From a checkpoint of a small transformer trained on Wikipedia: attention and MLP in parallel.
Each number is 500 + 50 x the weight over its row's rms, rounded and kept within 0 to 999. Layers, rows and columns count from 0. Numbers have three digits each. The size before them is the row's rms in percent of the matrix's.

# o: layer 3 attention output (transposed), 192x192, rms 0.106, rows 56-63, columns 0-95
# v: layer 3 attention value, 192x192, rms 0.118, rows 57-63, columns 0-95
# q: layer 3 attention query, 192x192, rms 0.137, rows 64-125, columns 0-95
# k: layer 3 attention key, 192x192, rms 0.14, rows 64-124, columns 0-95
o56 100:479359503575553464489533502390482537590494534598521487539529467515488476470415517481462522474513552571514525436544512459541479475466528499367484536519529507435462431577604476496474431456598517455555536452416545525489520568509484527487514562535490503490557525381494510522648452501523553522
v57 090:543408516405538529512498506530555477479441407473412484510440508481493418478564420449548501421495561521520449492469515406505393556385532446549546421510497590479472595472502391502479495457439565515439443572471478533514459454557481540489404485490587480542576556532531504503468496466496522566
o57 096:553531468462546405493452418557504515459475492577573493410535452474534612510498501410505521456507484454484491571470457501476437470527533530474460472402510428527503581487531538437520420458444547456467549554504447508425489477414507565533523432507496494525512512533491456522480424511493520506
v58 093:581527458462555513451542489520458493460490434638443397548480511509469524581527487552504516494563556617506535517457454534528507471443504528461522582509469457524518567460578411510515470532552576436363553500515449567565582492527461500530540537474438481557483573630514421509500510503493394394
o58 099:561469439504464482424562442446450451522519488495465530509454469548576539537555476516474586479484418464493589545524556490471479526530472480404560406547480543540558572556540450515484414539529522448385586512463450611487514455529481558515479426427584509519543533562455491556490449444508538468
v59 082:484471565465558510485511471484498475599554393565419490483429508495497487543477464496459563499440522490537528510592537513561514530586493402377475506578349468513486468607495498437441536456461457511521520457558551461523466476501552482479549502468544418479443539551550484504455519545494577558
o59 091:557531471559487508424519489473508485566490533500480482562537461445548557509494539472567449502485446438510393551427517588515448483501465423544475425497425551508478476568547537509443525465559513465436490557530500513496493489472510584485488513598482450470535494572497516625453532530514532602
v60 085:549544476426471484494502507471507512432502441562461463496526559528443458539419536542516526566418419568465485466542599555585483511442527475500497567545631478601403580387492521528561430443550458434489487557538440426476434481472532463508569524446542588554475538474514539500513535454503538556
o60 096:492439545536400473547403490400496504520500542565479551563421489487539448512501511523448489443521485394525536356528528460491447485423445524433421493474529451560530427506535416569417475465443646559550520494484536561553456432479492558391527580605548553535582493435588518537535505525412434563
v61 090:606599461529412489553507522507442522447512569448431500442543433505451513443543497535485529428558579514510497542510531577483477517459487520549406475481443427531389514488562473552454435543479431471496480480488566582506517468586457585539359442501549502396460564476550478521438435459561522543
o61 102:436467538461516548513405498570494526438535514545489541581479415494476414489544509434477388600606413520486421573525561581551449501484525548472609518420524407491472467528431496522630486508548511537529490547458523372467476544504499517526481381434523498500509500453482524425477587485553616480
v62 088:480426449611409547481591565546524572519524495399511525462438510534536488459541461542519479523516473431523431479508500483451380501536513463497545501490354410490450507543480557456486451522509502507458538583501594513409438438489458490533519427607489544478562431521451470429482505456511431525
o62 093:511489429487482520532402486539562473494488508459493520410497478548526427484467540468594435571468502557534461498557478580449469496463516571489568484375472414533525545510428550437544504527601492474451552438610491524463482597448541553462431534401420592455429475496466473571475571413487521420
v63 093:554417616471485578518582527459516570535525514527472539519398506422425516546497519421532478454557564415591541509500562488525475535482418461547528487382506461520516486522515416581567532556500542468529525509537483517495565448517545547511529502451510534564540554440519446514513453528499562540
o63 101:543518491463545507580487488490513498569500577534592462563477555492521492470463539472433548451481550583453526509515477507355502417470384454567506645480424513559532452476525523462510428487490525470506470528543534530506453512431536593622597463466575420475436444478535429405514436518402551460
q64 072:448483471577485536468516601494461542575513488592463453578497474533425513432504519609504542520505575479543464479455556454441490593476467560443438423483623462538464418549471435516532634459479562466495403535463472507371502432495458547548441505546546611494517494491463391546456512463453482480
k64 078:539443495473426499573530503510476424620519488443472591475523529572447490514415428372439445529539436454411537477509557533530611486519469504530465430575463373572518485492441536515443478426509515553536484469476454471524509534534553480486437418545567537568515563421499483476495509513545523560
q65 079:525484450599419485554485503513434584521444487547378545589537529539550509492475435420477449569490390432433498531505532575535577479410569454438432536470451428509548435525430506415464545553555440497459542612468522542442625466527499571535459423423612582543475470516541381569493496495558440483
k65 069:518457505550525534346436457545567531541570580487581445511575543460457533435570524479509581471521520395544408406541491550450499543494562523546498503510470600457531520437543443565477535495483473435483553423414509481509462441469481562493497442432543623489545450504453565487527508514517512489
q66 086:547594480477443501537469515517462457476515444586518530529551526505505453410553522418556477517532398536444494517516397545527433530475563471523521485398503450550549619460471563478463444501425511531517461505495497432510629584505462575539439547447489505461433525524493534453515495489517492507
k66 084:422545501611418535536511393536513502528435499553496519474560452567555482581438472416519441528535568577416468584551538573596509515461468426503489498484477465498479453468418514467432446466433503573552410592478479556458528543584519480425592451441468487558525454532531441445513528563505486499
q67 087:443461577459595465370495508464539512463564459519536519422529416486437500508425525576481541487477554550570446486523504447463426464621483513482495507488490555521558570497563544530539496466543546475529512470587574529549410418493565415470509503551433451475500533560561557535509480566452569529
k67 100:487433452458406535550495585494455519577478470547498463466528531576573491585532516400437569507509504469462618358550533540533532497532552534563509358597601425526459451534451426485480498485476448511481481528436585499524536463502555565527497495450541475470471602466497431495500525518485552507
q68 076:424521471420549452524469513449479469463429570482558585466495546382456543471612566431560496501555533524504503555525405512560478499487506496477500477408505491518582542464624525495456499517524544428539400466564547528506499511510484508470497490497413436487469535528537560429436517469517581453
k68 091:479509457419407560494533542438485432570505514562598470556479472548516485501508574390535482514524481544575567450592497586498559416583490491550457408572571523490462521526469478542468517537465405541451510477491523547533485554396494564472544442459531475677441488526522455509514492505469507553
q69 096:512484532492613482421483441580558558432437519476455422437421453557531581574438478679539425465404616530542514630479506468418503513470573518440509510540481549495477525480510464541544515501581540514507615536574472474392474457536541430429595425520508452480473493562532534518459493470488499515
k69 104:443439552505521454466548555567531515466515557494531482485540569502407518499578558486397533451479493532560578509473569435451497495576514650466466438525478472493501375501526494521552564414545477448507469472521590518537531502479481476470490567415503564454442510442516534629492499427390532539
q70 097:458467502502419578567530537454510519469376505445485486540515472414504522486546522459513515493550507572440501382444507553582590495488419527569534517470485449461458418540503438445448437506426505496472443446472540550550519556536485481540435579414545539575542502596513467538500550531496508437
k70 111:603582539562480447473491468460518487457460494496401542493456446484535524552479422501483423503451498444496518503493528499479409446505499459490457539383493538546522588523453504506449503422502489508454533455437431547455498540548498510588578514471499466477452525513440536394529436527543465535
q71 100:498519503522479504508462506474528452520596418499528545480503513560505559426538580526587496539641451483456510529512508507551437524575507493512492635489477516542511529467481591456495438557417443458601533449562466495474518540534493480479544434435452494474481496488580479353615521406505523538
k71 110:499482571501538454519471612536468493553452484479529517486528530446466474445551590494521534476577494576581491496459496461456596533508556497472511472606544542409501450491528495523470427540406518466487536490497533427526422572421489522469509411481556550538499476515529498552429485489403469562
q72 091:429537448444543487595479479420521459544481569565529478537568576389456532459584472525510468510519539544515533496513596565524564552475490499525498386444465434407487460487512469534418466453522459400528480543459425501566548588502431573474546496522463478502427563582511478343520557529537440499
k72 092:485419491501607628446494431526490515497520475534465486506545490486448464482509564517494556526468523557478549477469531383429598508511497489532558492431428415580467529535544594530539501579542491474487495518485459432489501424444487434488444534650484496440571499544457553507478508494547469526
q73 085:509517503501506469451419466600500567477405440498501459527534438491476530528521499617491472579436477539415542552495415497419475544508545470505554511519504496491511543485456504556497505532570602583460544589483399410461487501422487520619486507530579512392558460487461574434448388478550484464
k73 121:492468481484434482573501627457514494508481497486499429483480539499481481509591549412476549490514460508618476501502491502470580442491533533484504486578547499497438471526520502540576558539491522489509511457536556529468467481383596437441446487505523569500562518479505473611479516477413604498
q74 082:505459569443431574495443584475561469500460562396504516433463589589489508483525455525521497495489493611481515540493411490511478390533534463497442542605518496559503491460489535457530612527440413503610511563429558476538520502565480463510517403498494531520529427334515509481578478423440500479
k74 080:544503541543423495529527455517490622492522448436446541493487497425571519454500496508525578533432441451505482431557451564466485541442515464443457553526410492494462448481533510483547474474493526454362582416538498544456496517560542522485511466445568516486470515550533489437526466554499562498
q75 078:493546547438437440549551499496554466506437552516557373504594465474532427486507494426435531487464375532529501534536482553398562515481503490536540382567472543459443390513511499433515471590533435509513542571545475481501468526552514563538544499561604511443551559545494500512443593570502474461
k75 080:527478512427449525551518556461474553541518532536505469525520496518504501448539565363499592443468533487554607449499594494558485488583448462519494556559473506489536549452479497549557512516520561436538540483467566511431479573312518480531512455559492490472389507491503466440536419434484493513
q76 089:456541565500475496589524590466517484458538511517494501432488440427506489316457432409491531530536452525535587501532496516493516440526421397575495530494538440495593426587522496433536334605386597507528473478511528406426567556510554499474530551318510506566513489480491496499470536437521526483
k76 090:486432449538517516518523392588478489489461392558522478544533512491514479561503470519493568439539534423628514555470487551525355442573528545514541560437449504552467598486489453489451586464568510456489590521490473575451496443526449486510581466505503545447464496465547500537530463502514557461
q77 082:525565459435479499347503422497507460438483575541523458533469495541509510467426451572596548532542465454478568549461466408510550523509463492427523507519510379529434541477453545498460488461525577491555554492490450468453511465528549466549506546447533511480512526493512479600476541536526524479
k77 080:497472508466567580479482583495552675541434573365529507472435510534497476471553498527504533500493432492552533483579565484525527484507570627557456423503508516559424528460564517403498534483454417484479511518528502527552436488498547467489421431472540453482486504496537440419441491530503601455
q78 081:496495544545462438483491535509501535504499463452488637493421452534479451432519446522500492519469506534434478511393465423526448465380592524513481532423536561483529567520433521540532533458545437572513445474445479479500530513463522477474474478568494510526488485524428577473482469462541504564
k78 082:525461478448534472561534555533436517467502435476472443478544454542517391464564616527562441485542507521560441409524463451551453558465379530509571457496534476478459567564447468504536498598565427566562477532574515523449580511546432531474424504466456412415531482451523519563497462550538504452
q79 084:578575588517471528499540487502475480525505467558521509537456468435454528614526507564473456526424520509479559558453531493477489467431538554580469567498469486593437512611435518511569514558490516474531545485485495520531492466507529428596484502603550475513436413509490589331407477561536454583
k79 082:455471496419554485534502468487480557497511548501532511488552561525535500476524495474452573510532524423490536537574467463483442530459504340525485444460492500448558404524543514527442458484441542586500509549472525530440452569419400618494399463592491496434419581475568521545555471453462450579
q80 094:566503440484456537502460529463539526413489458446368492460504541497487446459501458505548459518443397462516390511551497516512516386612537464497478525448513559547485449596419582459474415515598468603557491424521479462507449460448553464543499536442453510549557436573503569501531454518479506483
k80 090:434506496539502522415516428474483499495530510504604391527418473511467580433608528522564488542455516465518523515523516541457470519471464518488573547557518528535548499493551505482533489346516479503545564506493579500452550499488488515480389583475522541425505473503465439562440498498545496493
q81 086:520472549460475549466536430469445522530588499527506494449518557531665557507508537432547483485556525493568538445537518425470463513577458466522451569513487486531514508613556533544483498505518544567549493443422373537382519549483446481472519505527443569488468492390541502435416458541525434432
k81 082:508554650474478510413505539489555536533495428565540395537435500547469502578504519549454469513490493497474431523568498477533410471585534470518455494543527464544531472542428561476471464537428503403422524440474625594548522495558466558513546432559465532513458500526568563539524576474505535555
q82 081:523559544514460466557463486479470454474430535523530446478530428433402527491458403533467449537453468409425513517512514396523558544468464520535501493554525511481608505484500503446626552499472465537492581526532420528541559560538349570561453480585466486444460526505518600450394479543402535527
k82 088:414536459538456508516634491470486586450513384489539561508547547579568586426520508455474523530600447488454550464498569453496438480533532515500483578474502485551452464554527476498401492536519443522503514488508515577545488489462484464486419598532419507417462400523426499534533472536500568501
q83 079:471515470545476516518563482479550430545487488444511522455503537495514540548565554440482480523396490461524474581457469514507432551564541433567499473545513531422549457397534588444498473564549454511557566443462482485498512491458450565371553542487474524496497516552529593450574438506421579458
k83 086:416483544492517503560525589483473537585600462587492488530473520451460490478471509462433539528488492513462499507446413475483523463533483400457454553493460490526486485534526491461471499493483518468396471521520583465497505430562534519563457524554549535496456518569489506394582480481467334598
q84 087:588469494535537465543479570504485558487519633528474487542597483442497516472538465400518481512523551536464640399535579495481474450568490486457550487511504548599411556443616532533522429559462483548409451500569489507506482485468537456489488425509402520433559496547503472429466488528463504448
k84 084:574523550483539521502568465528481541539513448430448470467402463514518449552442427551423492492438436494547464471516503479473469549458644522519496556468502610461534417444469520604449438460480600444558492478514497403502488519450539449491466448539536502528589505515554502498536544450483423427
q85 081:578599505605609470513554432546542463510430484585457495541545512571368488523572529436578411533504436485412486604423472540440507496413602521490537473456517489567447490468447576503629459480521514460524480454495439467483554450529531475492535478497554494531621461478519466549518426563520513524
k85 077:528464419472557474508477441433506509532529523528630541467492526480495521456439473459573559493555445487655548525532503431496517464478535454500477504539522487542520510523536497468475400597527573495480510541489533484504460484475589471506454447460479479457459565503517496418474450415445499557
q86 079:510418425530518492532417417483435533587498535516426441485503609516472531531511556433507539392481468495469510506415495578495640499491483508512377512462554513544540468394443458485516459515494388531454528609481454395518466424535473501472494456537534465466577515443509412599502425535485469496
k86 080:544575556521477480463529505519512599517555479450539480510497412470526532557410558512552488595413462452560538464517515436494512536465486538412566452480541517479537501443462478517545481544475526516471523447502529390512445542437496533487474465491561447510440570573564356533529477486512559570
q87 080:571443517550463529498581538475534476523567517524525485512562504534451456531565567578484477534530467606428546483523468538467493452619561508453502552525578348489492495474438516460502476527442562502414432478458463436553544525528454507473487510509500546548438545513477566531457444497393527433
k87 086:598471506519512437415582456527517535507593578500452498447465590418414528427501522578555437540484394446555456459444431424512463524511467473425549589486495595561521514569482543507525424516479528612479544595541472549548450463451578395630431442517541434459464544485555604544557482508530530526
q88 082:584521422569486441430572503497527424491550454538475549590457486468505547504522494504477542595510462543496528502413453495465480500587492533509531471480561452514500479453475543506468523419508502549434538640459373532460486574547557474448549514426502480491381600565510446612570543452474531492
k88 085:436460538595489494533498554578509453585489564519411523428482603495474469508444607580558582574564508478425553544563556438477503507474480620543490513508453465510501507476483475450545440544503459564522431506563488560550465456495544432509531451545513466564503460516453542439469545430410436566
q89 092:566451487562489466552481506485470519507429455443457463525458610406518484452551466401508476484501550480526607507543533534462499542450404475521475412487555509530517463512549488465520542425585380393433521425488500545479624567583493504485487528426503553582457523588481518483427620498434466529
k89 091:459504506526483532531538414528592492506479491429475568457493492529548469514412576472484414506471558458457543509466580458432513434401502522500562554466472480600487530487445550543498519506532579456602550638451522500430540481485392578530540469534483518445446473603563602511452401532589573500
q90 081:454532428561468458492471606532438541488482540477411397496446478531509469429516420497545541568531522395425486538553444505543521459473464424411459489493512549491621504534455455492535447570449588509495513543462517566432452496522459528545459550469482509472436500459459440468530526469500525476
k90 080:456576499519540461386550375579554510526512546473525433538603556556503452491534482437455462516485474460542586510598496522458481518480528576542595484529453470417399540527450397547508552435474436520503460564550484529500459423467522512519456503472522543484645504579502458469467551514455510531
q91 090:563450493455477482491463373496522624550473478476453531529605484354504561572512564564495508468460487620584467467524462417535495520514565505511544555445537495465502542537425546487473571445490446605383514409478540468494481496524487514557507559458498519430481549482473471521497520508484475418
k91 090:442531555560447485590539572499504487463560502598457500494447425490443506400446485483467519615418509395421445571570477590396478486530403533543477463517553403521539489571526549501445467530495463381528464499518583538432554647507571553432583501551462519544547548528452533503484523508542482494
q92 082:463502485560539493463526367468486510480503560461518367584498469521571482518445506512517528555477593423534573502476540516538505482523495465533469583491462537600492477473513474464513505535500510545638567555488518474528489498458448605465465485408412476467483539556554524573489495535525492508
k92 082:467576541470488542581492596570421668498514430491513519524506505595526511489458576504475500528527483552427595431480490427550502513512535486518509446484599479593496472495561450517512506385468431496508536493445623446508507464469517530521504509540531594534478479406472453481453490457498422550
q93 089:489506546470464489574545476506624591441535385535548439564399512521545541541548417590506505555476472514563542418483517471412431499497583580498520493491481533414537447524500539488469487484508540468435575482476418528510471519450448521560451553508481489497521424529537468559486432472559460540
k93 087:507573445463565481485477527565609485509535515499478534464595522456443483504573557416449534509499418526441481553474489555525513412498496454541569459524531415519391486532490590507478446511457483526533494508559399410550576462546536530534469539545548561457465500429422449452422450413431480480
q94 078:492499537462591419599464458520491529449448419479495528502571440381465527498593463576549469462524425512472478527523478486431470498423567560514509452516525517569595486449444513554518467536494559598455520550523509402459451485440508544538509509469485516483532558493560466550497493483524501520
k94 075:382448503513475561444572511541497501526493445587523557518554489503458477428563469551561462500538538535459433557451501514487433484565429481566571531430572431469504528536550468528427497507518504498586493526515496535439511540505495394464535549495461462521520531396530417590497478515536485535
q95 084:527544450593492545600574401393401455570373480542457417471487511524493560450415451480526563496487489443531611493589446452462429563540581458468464504497473502515538496456440517542467546489511492471439429545538504627512451491531503490496502561516476501564438547596482559543502549576533523467
k95 080:423506606464538468486488491447512442485522402469519515534510540394609474492483533505544533534552441468443432461506528451484418472436567481553528527406457505563433433534426503433509470433511511550633430435519486482556626404450509496470546527543531554456520465439473546502543473618583520495
q96 083:572435430532479482564551581478537549505524510492516509432520534570444561493429487515518545514607478451518430402433513498512445502484582492508437449490585485520474477498471524521565519506481446511457450573445563563486559523536517553507471540437565478467526489388504411586498496514549455517
k96 079:509491540570603443512490478522564548472537488487587472573504545493401400572495493569558498494482525440489530572414478431538553453544547513478550391512429466446609511469430395536507504502472554513500499536527379482495453515455573425458415511535481518532380426508474591415531513513419526476
q97 079:567479482546515504557545449533501439509490481464432549454553500462484508428423394612517524503510440478517556556476560413578568453462449510459533552453498503461466477423452579480479464552501506514520512491524493569461446635484444493548510607503513463565505542531506556484446482422473571500
k97 080:461493489528535483592563506583507592449502439503578614580478576566487515471416511502530600453587515585480504481537475549503490503471494493640468594467504556419567538530440444415485461452484551495477478483457569445522451392424562512567528448484476509510565449520480475484537550547458547466
q98 083:379492567438567537533425544489497485470473553593464532538466516547519435455484470423487436449540490628513545458474530504473479576486577433480482521612503526573491494544555495447487513498454491419467521528446519590538600562523562602549543491487464527490415494478472496573457590458492466497
k98 079:568481529568493570452510480569490517364456487467548497486536517432555436459543407507511515545565523467492427538451550463594593485513520617491492472486431359470508505536385492535460516478526491560473515480522463592471498434497463496595481543558537534467515544540573529494496563476563520485
q99 081:463468532441638507525599480536540517479448518469529488460527527449606523504527602454530520507459511483486460464448578453542515491401563544486483549529447570462567524428553492455514521515481540457468472549444536556578430475498500453445583456503479463486408556492539507511465455429502515395
k99 083:594531554429458458541421483509516579480482506441511452489463468552418424520465550478523522475486533500481523468439423535489458577512480581485470521452566520466540458430411458524502480445488430545506468550501444453473456460491495445456430507618551486459522515376443557482462475578535486535
q100 089:460553541491453444538486506475509509537557478554539574440516457517468499458470552518495444527518452500480513531599538491446415484522478435484394580456526501488515494533576505485532472501473482449585388474365463508482572478477406475529497558503557443580545468473467485527478533461484510521
k100 086:463455520502557482506544518523454393542498423563531494486620557363473496488557515624495462455478547535597428518369482514493468446480430543504526582466448521565448474538483505487479591521544380489482499491545516594572471526460490528601496521465483495433556474523518471521534493563493446521
q101 083:411517565527542479498501473555490541474492499455443575377551420442546500505514599458565449545500442445515490562525477590534426507545481518462566591409526627535523490596519549391454479489462471530546524444451520443596553534564543513444579562558454508490524563388446570468532437437519530501
k101 077:560507479534454415526623517530505508492487438502419516446463536436426579524398521491473485466492548526486475561470497491449468392493509480467481619542450558554562572548498454505570526390483430525468550580502543443534450477651476510515496619468522530548487463512557498516489501507461461478
q102 085:485493445442582509542529445465535509483506551444495555453507526515453489563598600430509481447485511500483451482410526569543500555532472540582541529486422554469450409533575451469540546392473578459484492446568545590547455552434452409490454424509519444469531450545507484533471614570532552519
k102 089:558508521540546514587538497454476467451459625502492519508414488553432502393424404457540477572468492482517464465549526476510563541388493487471495499520466544533451517430476537555385503520564532581438468541499456545441522545573516612560541577510497525559461440457473455542476481479510573464
q103 086:472528394479424492479486526529459588508453402546486511497535597579611588486453458408521521571494589512460430479507436398507536497518543428477468499509584383499478545430405537523467536431516458514557410464529472509498431434546518559506531439512472464505494458562514399444480499587419393510
k103 086:497549508488546557467465515461521512445504452515527537464426437489488506472463397483467560469519467442384488514514514478518495467513571504514455549480433600424541503479512434505583498536519588527460486494556522492574598534589515431472474397467481619339534534505511555465465479495489511471
q104 079:507490520455451564536630491492507454527575566475565445574492486391556417509450450469554509569430544446528442488511462451489497538534383473450518478513499458518464529563479482543477550450467473485503510482395523548485543566433532467479539495494510401577362470534509471500616549496472561591
k104 081:553542535480485553556511485485559494540432543445373561531415527460506549521492432471455477504535564505596473470430489486528585531477515453421422532441640490591510557506447468505613443556570453487429459553517486581462468479455459448533518547551416473493522472565577492557510433500526582486
q105 085:524534477495511449481495494504459475429546465513535489533488407531535492477500526501444569487578463441569532538436522537558489542497518518360542466494500463487585433549509577485467515457478545456517405538509433429460657464566525432479565395622441465553426518516551443410550530496433518506
k105 080:464483570524512349436515531495488515525498556406459471533541453562563542516446564504506513553550596480468479437545492445530509528454497530517418583534545548536470608480488514525496609556468602519517555459575426481563475486597491483536503474422427502442446425541444425419504525457536476561
q106 077:480498436434574467449407581463484467525413482517456475495511550582439556460493463475484590536439508446472458462474512521497532551545535465528424463622533513392467490446463456530442531560484488516580626495551536481485470451453565493465555409372530442411565487606592567504433518448523519533
k106 078:497481422383500566571539463459475472554525453561564541592506528494484477508495547485479506428510592453625528435531456525445561429531449510570439462494455590475449554545475504476599464547550486486494357528561487447584543544435510500418501427565543542530531419449413475527523491415463429458
q107 097:476496438495470515586570549426455488468467515618396467441501538457475509494506536445490579467596500480426422537516495580526521482551487471474513465489591520537455516505481506440518445539484535517612369494531556462524578512560500480476502557483465533502570572452521476555427525441493479600
k107 094:501459571508587548490542429496488535459593515558537421551515486431474556558522449584475428471419536495522562483479484462451478399525522500480528555496484610403533517498488507480457450534538537615483591611482385538472501531528488490502582577483490451514500552510553486487508484575498477447
q108 094:444540476562478526465537488463420556509486540569568597468495536527494451549498501437503445511490452496394422524403493519562463514430589483453538465483537478556560614490491449483486497483431553469425442406532531541590546520480498593439448526597441431445520538445472482461506562461548428539
k108 092:567499467481581442498500495489471444465394478470514416543530485438555483464511481467451479486550497553570521488541466405532516495532516465504592488457473487425527591537490382515569485540554515555530487469471468495470504459587519440501475475502322412515564481494577538489449520554513513496
q109 086:625495470492476517440427529536418514486441548458470546393506501459475502523503515567612567502463538536571490498484549516520553513454480593494496498430531429481500479496535619512454498474592466552501609507477506514503527506552472485464525431552496478536532507509508576476471550459466555436
k109 091:539477462490500469556548474469503417397523551511623523547362463557434586486489579577498562576523546474432435492501518435510508571484464537556510499498639485425459489499586431539436569480558558491494538574481516441399449487462459378495463495480508410481592466586450488499468500545444554490
q110 082:552472453421509430516521481463492446572436445557569579445516514541546547480492517494513567500478455576491534597598498489516433500531496541379407528440455497572524501566486476503545488484472569508554582487533525533551534517540482479552525618452481460496488470480546480414467470507494461547
k110 083:427507534476599514449538430531546558505480533564453540501571537388448525537452518481494491454490579434475444503535443531492435523464512458597516612503522474449544483504541553518464513447508474464472461421486487496567531542574522415506541591519518491438520512498483458481559461463533509491
q111 081:504565548476422403583483493415494461481516551527449475555572447466517483510565592504431467457525429483485516476515517530474528526485516424461447549538564532556518596517533451504443573463466470515450523513440557538521500505476466481505507468592541547459482445419540557464403466502522596516
k111 085:498512556432409566544592535505485452412574466518530517508572449583565478542467578529419455495421515495598477505492491574512483434441466471470520582486544412482430460651450480589474395555484523539409506462457465596467513573500503557533511533621507450439521504560523549524472534461520546546
q112 081:531540561513524500544487477587523587543504532461504491547470455536576441511475472515494512512523413433470635458486560537499456500475490473534499453508524563523460534503487453573498473533547435572556466501531456508441516511456504417552510528504458477545550472513426490487510482582478528530
k112 078:514504517517433525482474561523555535538485488521474509402561548529530421479545568509460423488487461502542505437522584418458580555581477486532479476575476521478466532555553503382550453515560506416569519447509555505441563462407460624501542460483525489507364469455545387407439504466451570460
q113 087:450561483465337532380521473507429505564524482463523540525521543575568520500518523443620472503586386478485502410473439538493356411488557528527506492492495433591419495472494497477571510580507513612477519508559506496550495581548507500518517494609504506458447514474550599440500507559525423566
k113 083:493464459517488565543534500463533523427451520511607401493453566411548411455457513508471472417383469541453421485585501432461432480508468441581497587488499483444550503550460563484585481590444605511455482489559470605581571511515548540447520475409415516478520487504488517568534514520542491481
q114 082:451626465449475474398527470567517524510488437467494502587413553549504556472430586490502529435540423485520486502431479532511470632522531506465556550487476521459420472441470534511396538474500426513513523514518426472464545387478599513488536485461406483380513473540540527456538475482478442602
k114 079:383397562541519465538419461427496462489538572508469495451533541457593509407504504419492542495525524454469431500515587547435510499441480461538459485483495518496558570438541533540514563557487512462526511499578402529510547527527432531498525541479599558471506451505504464587437512462557409425
q115 075:504488466452443487478509407699409465502525519545431441494534549516534483486518492417547485578473445501515528569462497445537534625553499462537479497466460514471449478619392504473462508472477468528527519585476506396520581446499466467550576530522485563522509509406395544539488454472505557542
k115 078:496485493420496578532501491493523635568519384517540431484486542462525522471479525488527520469550616456449479557530547538460458463536551491504401449583463438450459396396490535534498539492418463428551560475471527506542418481498486508481545457478588489614433537529578431453450476499391492552
q116 074:485457403499534506472504529459457468500426534548564579504471507423478505450533481455531510469463506463510588516409477436474434483474408591531525529492545594520468471494497613565457509523536494441562548490562408518543437482412461473541501423485505506533435573543542525508526492489510552487
k116 071:578442466505429523496485487428640470526590445420467484559520476545503532539537495538479528523528414506514467524504549539560571566500490425511494519492445490399455489488478519472432509545420558511535490440495542387591534448494504482427452538604480446522475502539552441526511461509483454570
q117 087:422546572473532504558603570469494476462459573531467464473478465436475414432417418424515523527519515565549493544462491556521518491446498539552544522560432580524461483500444585537452481578507456434608439544501483536432453466482493446533526374505470505482459460544515552469412463483506562458
k117 088:524482541463585462498469481456403557441561470404502553490431520575587523600521468585534549540560519420527455463357416505469505556455501458479423449455489506442549502418484537513441614464506479514493484517570405464592505525540476477522514448509524519457585450541560495553531477463480546488
q118 083:409508470537565516535485428492428545571517515412477511485557570477526470495425419532415481526380494502420518529506465523525432514553534425533484510547433400428517419567553522446494435469494550471492456468529596594481503530446435567444482460546517566496547500557528564519572391493571557535
k118 086:432538490523412572561558439504521429487517494598485544514491535474461537407424413387544483629499475471548533476496487457543645491498497520484520452342464522621513539429502512488523526518583505503475417523432499527545576450484602534493541541469465512499432539564436548483430566525559538477
q119 081:536439496550420426477503572432477536538390505508442582439537489500567503489423521507538459522467375484552555451573539468517469459492501479541520468502546536518494533510519484484526507523422432466475447446577411588514396586428518533502510507451527521491462522557565486477503517451614511420
k119 084:525490567541478538452545537432562449467494513531431500487470548497538385454489538513436580550442446498538565531556450451509519435599498524536494589451484519510585475582535481475494449475480437440525427418485552555549533474557498419458480517545428517477511518476445572522442482492522433366
q120 091:512490425405592463537513455496496564475407535563390482494295467459475570531586457615422517357472491482435512501602471525559576475544571448514487444450548554465568459532546387503516507452548466482453496528518478474439507507502484474544526451520435546468486448486577486512484571473437450433
k120 093:417441547554476522511546480579523519461578650552539473457579417587530439521487535436520491523484433508503550457512563433369443447424410527494450492507499424553491641517493528573454451516549451403507607488473534440524578508570532563442581412555454507526519540512428521490566429529466511529
q121 081:506445459535551489502584478453413597500527521482417505553526560510454533447506593533551529562536497566482471486498523452489489407449426583466613553510463553470487480512477479530499614458500459583462571433473381492564476553480425509538435466478550526506534470583415450421573491508487562560
k121 087:445498464543531502461496511516394405499493541481493438429532539489518476575526452419530473479483500489436452494636561494446559595518432495557438523582588525494501496354424458512495458505552442457560476594513554453456541532430519455504434497502492436466518554477532593528425486501477480511
q122 078:476509490476560416513459647506519478481422476511534539432483542506583543488557541561510425454441595545534525493495491506499542476543449548529439371548530429525488534478512576566479519482557513463442534558626546465405487450482539455484519498453542532559462526483520459485557626525540526496
k122 074:507520532522548495464437494509582374555481576478443590588507406505452550533548572580465499533410477429394542513561518480516472438478495493462501568507515378490546479501553402563457494474502506558457454542430542563552590534578503528463458471429559449500476447492509572537574461496444575527
q123 083:523471485491487492454544530458459492509494440514545500546547539507524474453488486461461560439478447489559494508478523518421527467430476467505504549430597565490444480463589587459561511630651489516496588523498543515465413493548477504602448480453472467485433380527524539544487560573536549503
k123 084:475555458476576576472543492522489523541625553494634459440487507498545488616528546531523463529414554417502584475465526603541583493422459494563548466447446426434472578465454515453428591510532477416510387448494499546467485531492409515446434421532480522568419508433442502426502510551516505547
q124 076:558512512467533543488493490525532522481528484496527499455598480351486498543488449476543471555480549512531559484477505414429489463536435482538494492429467602511491483429470539554464553447443600425433569494470417543460452539496562466586484482528519518500479499500495509471421418454412423489
k124 075:501467506543526439586430563465570529523496454493505497488558526398457508418509457415438567493501491477446516535517595500507522583419532516399497471535460475494502469474539422466501485547453424412522544495511503462402487508471510509537505470485511501487462448475551483544567606483416464514
q125 080:507527472513585550416480513509568449472557508522432504548551418501451626490547451495501445535509554480480470488598466440536560516635490516495478498550402593426434509447574468456483508490505488468494446527481472597580532583496535459494542504428485478525482469579563481445481475490456506475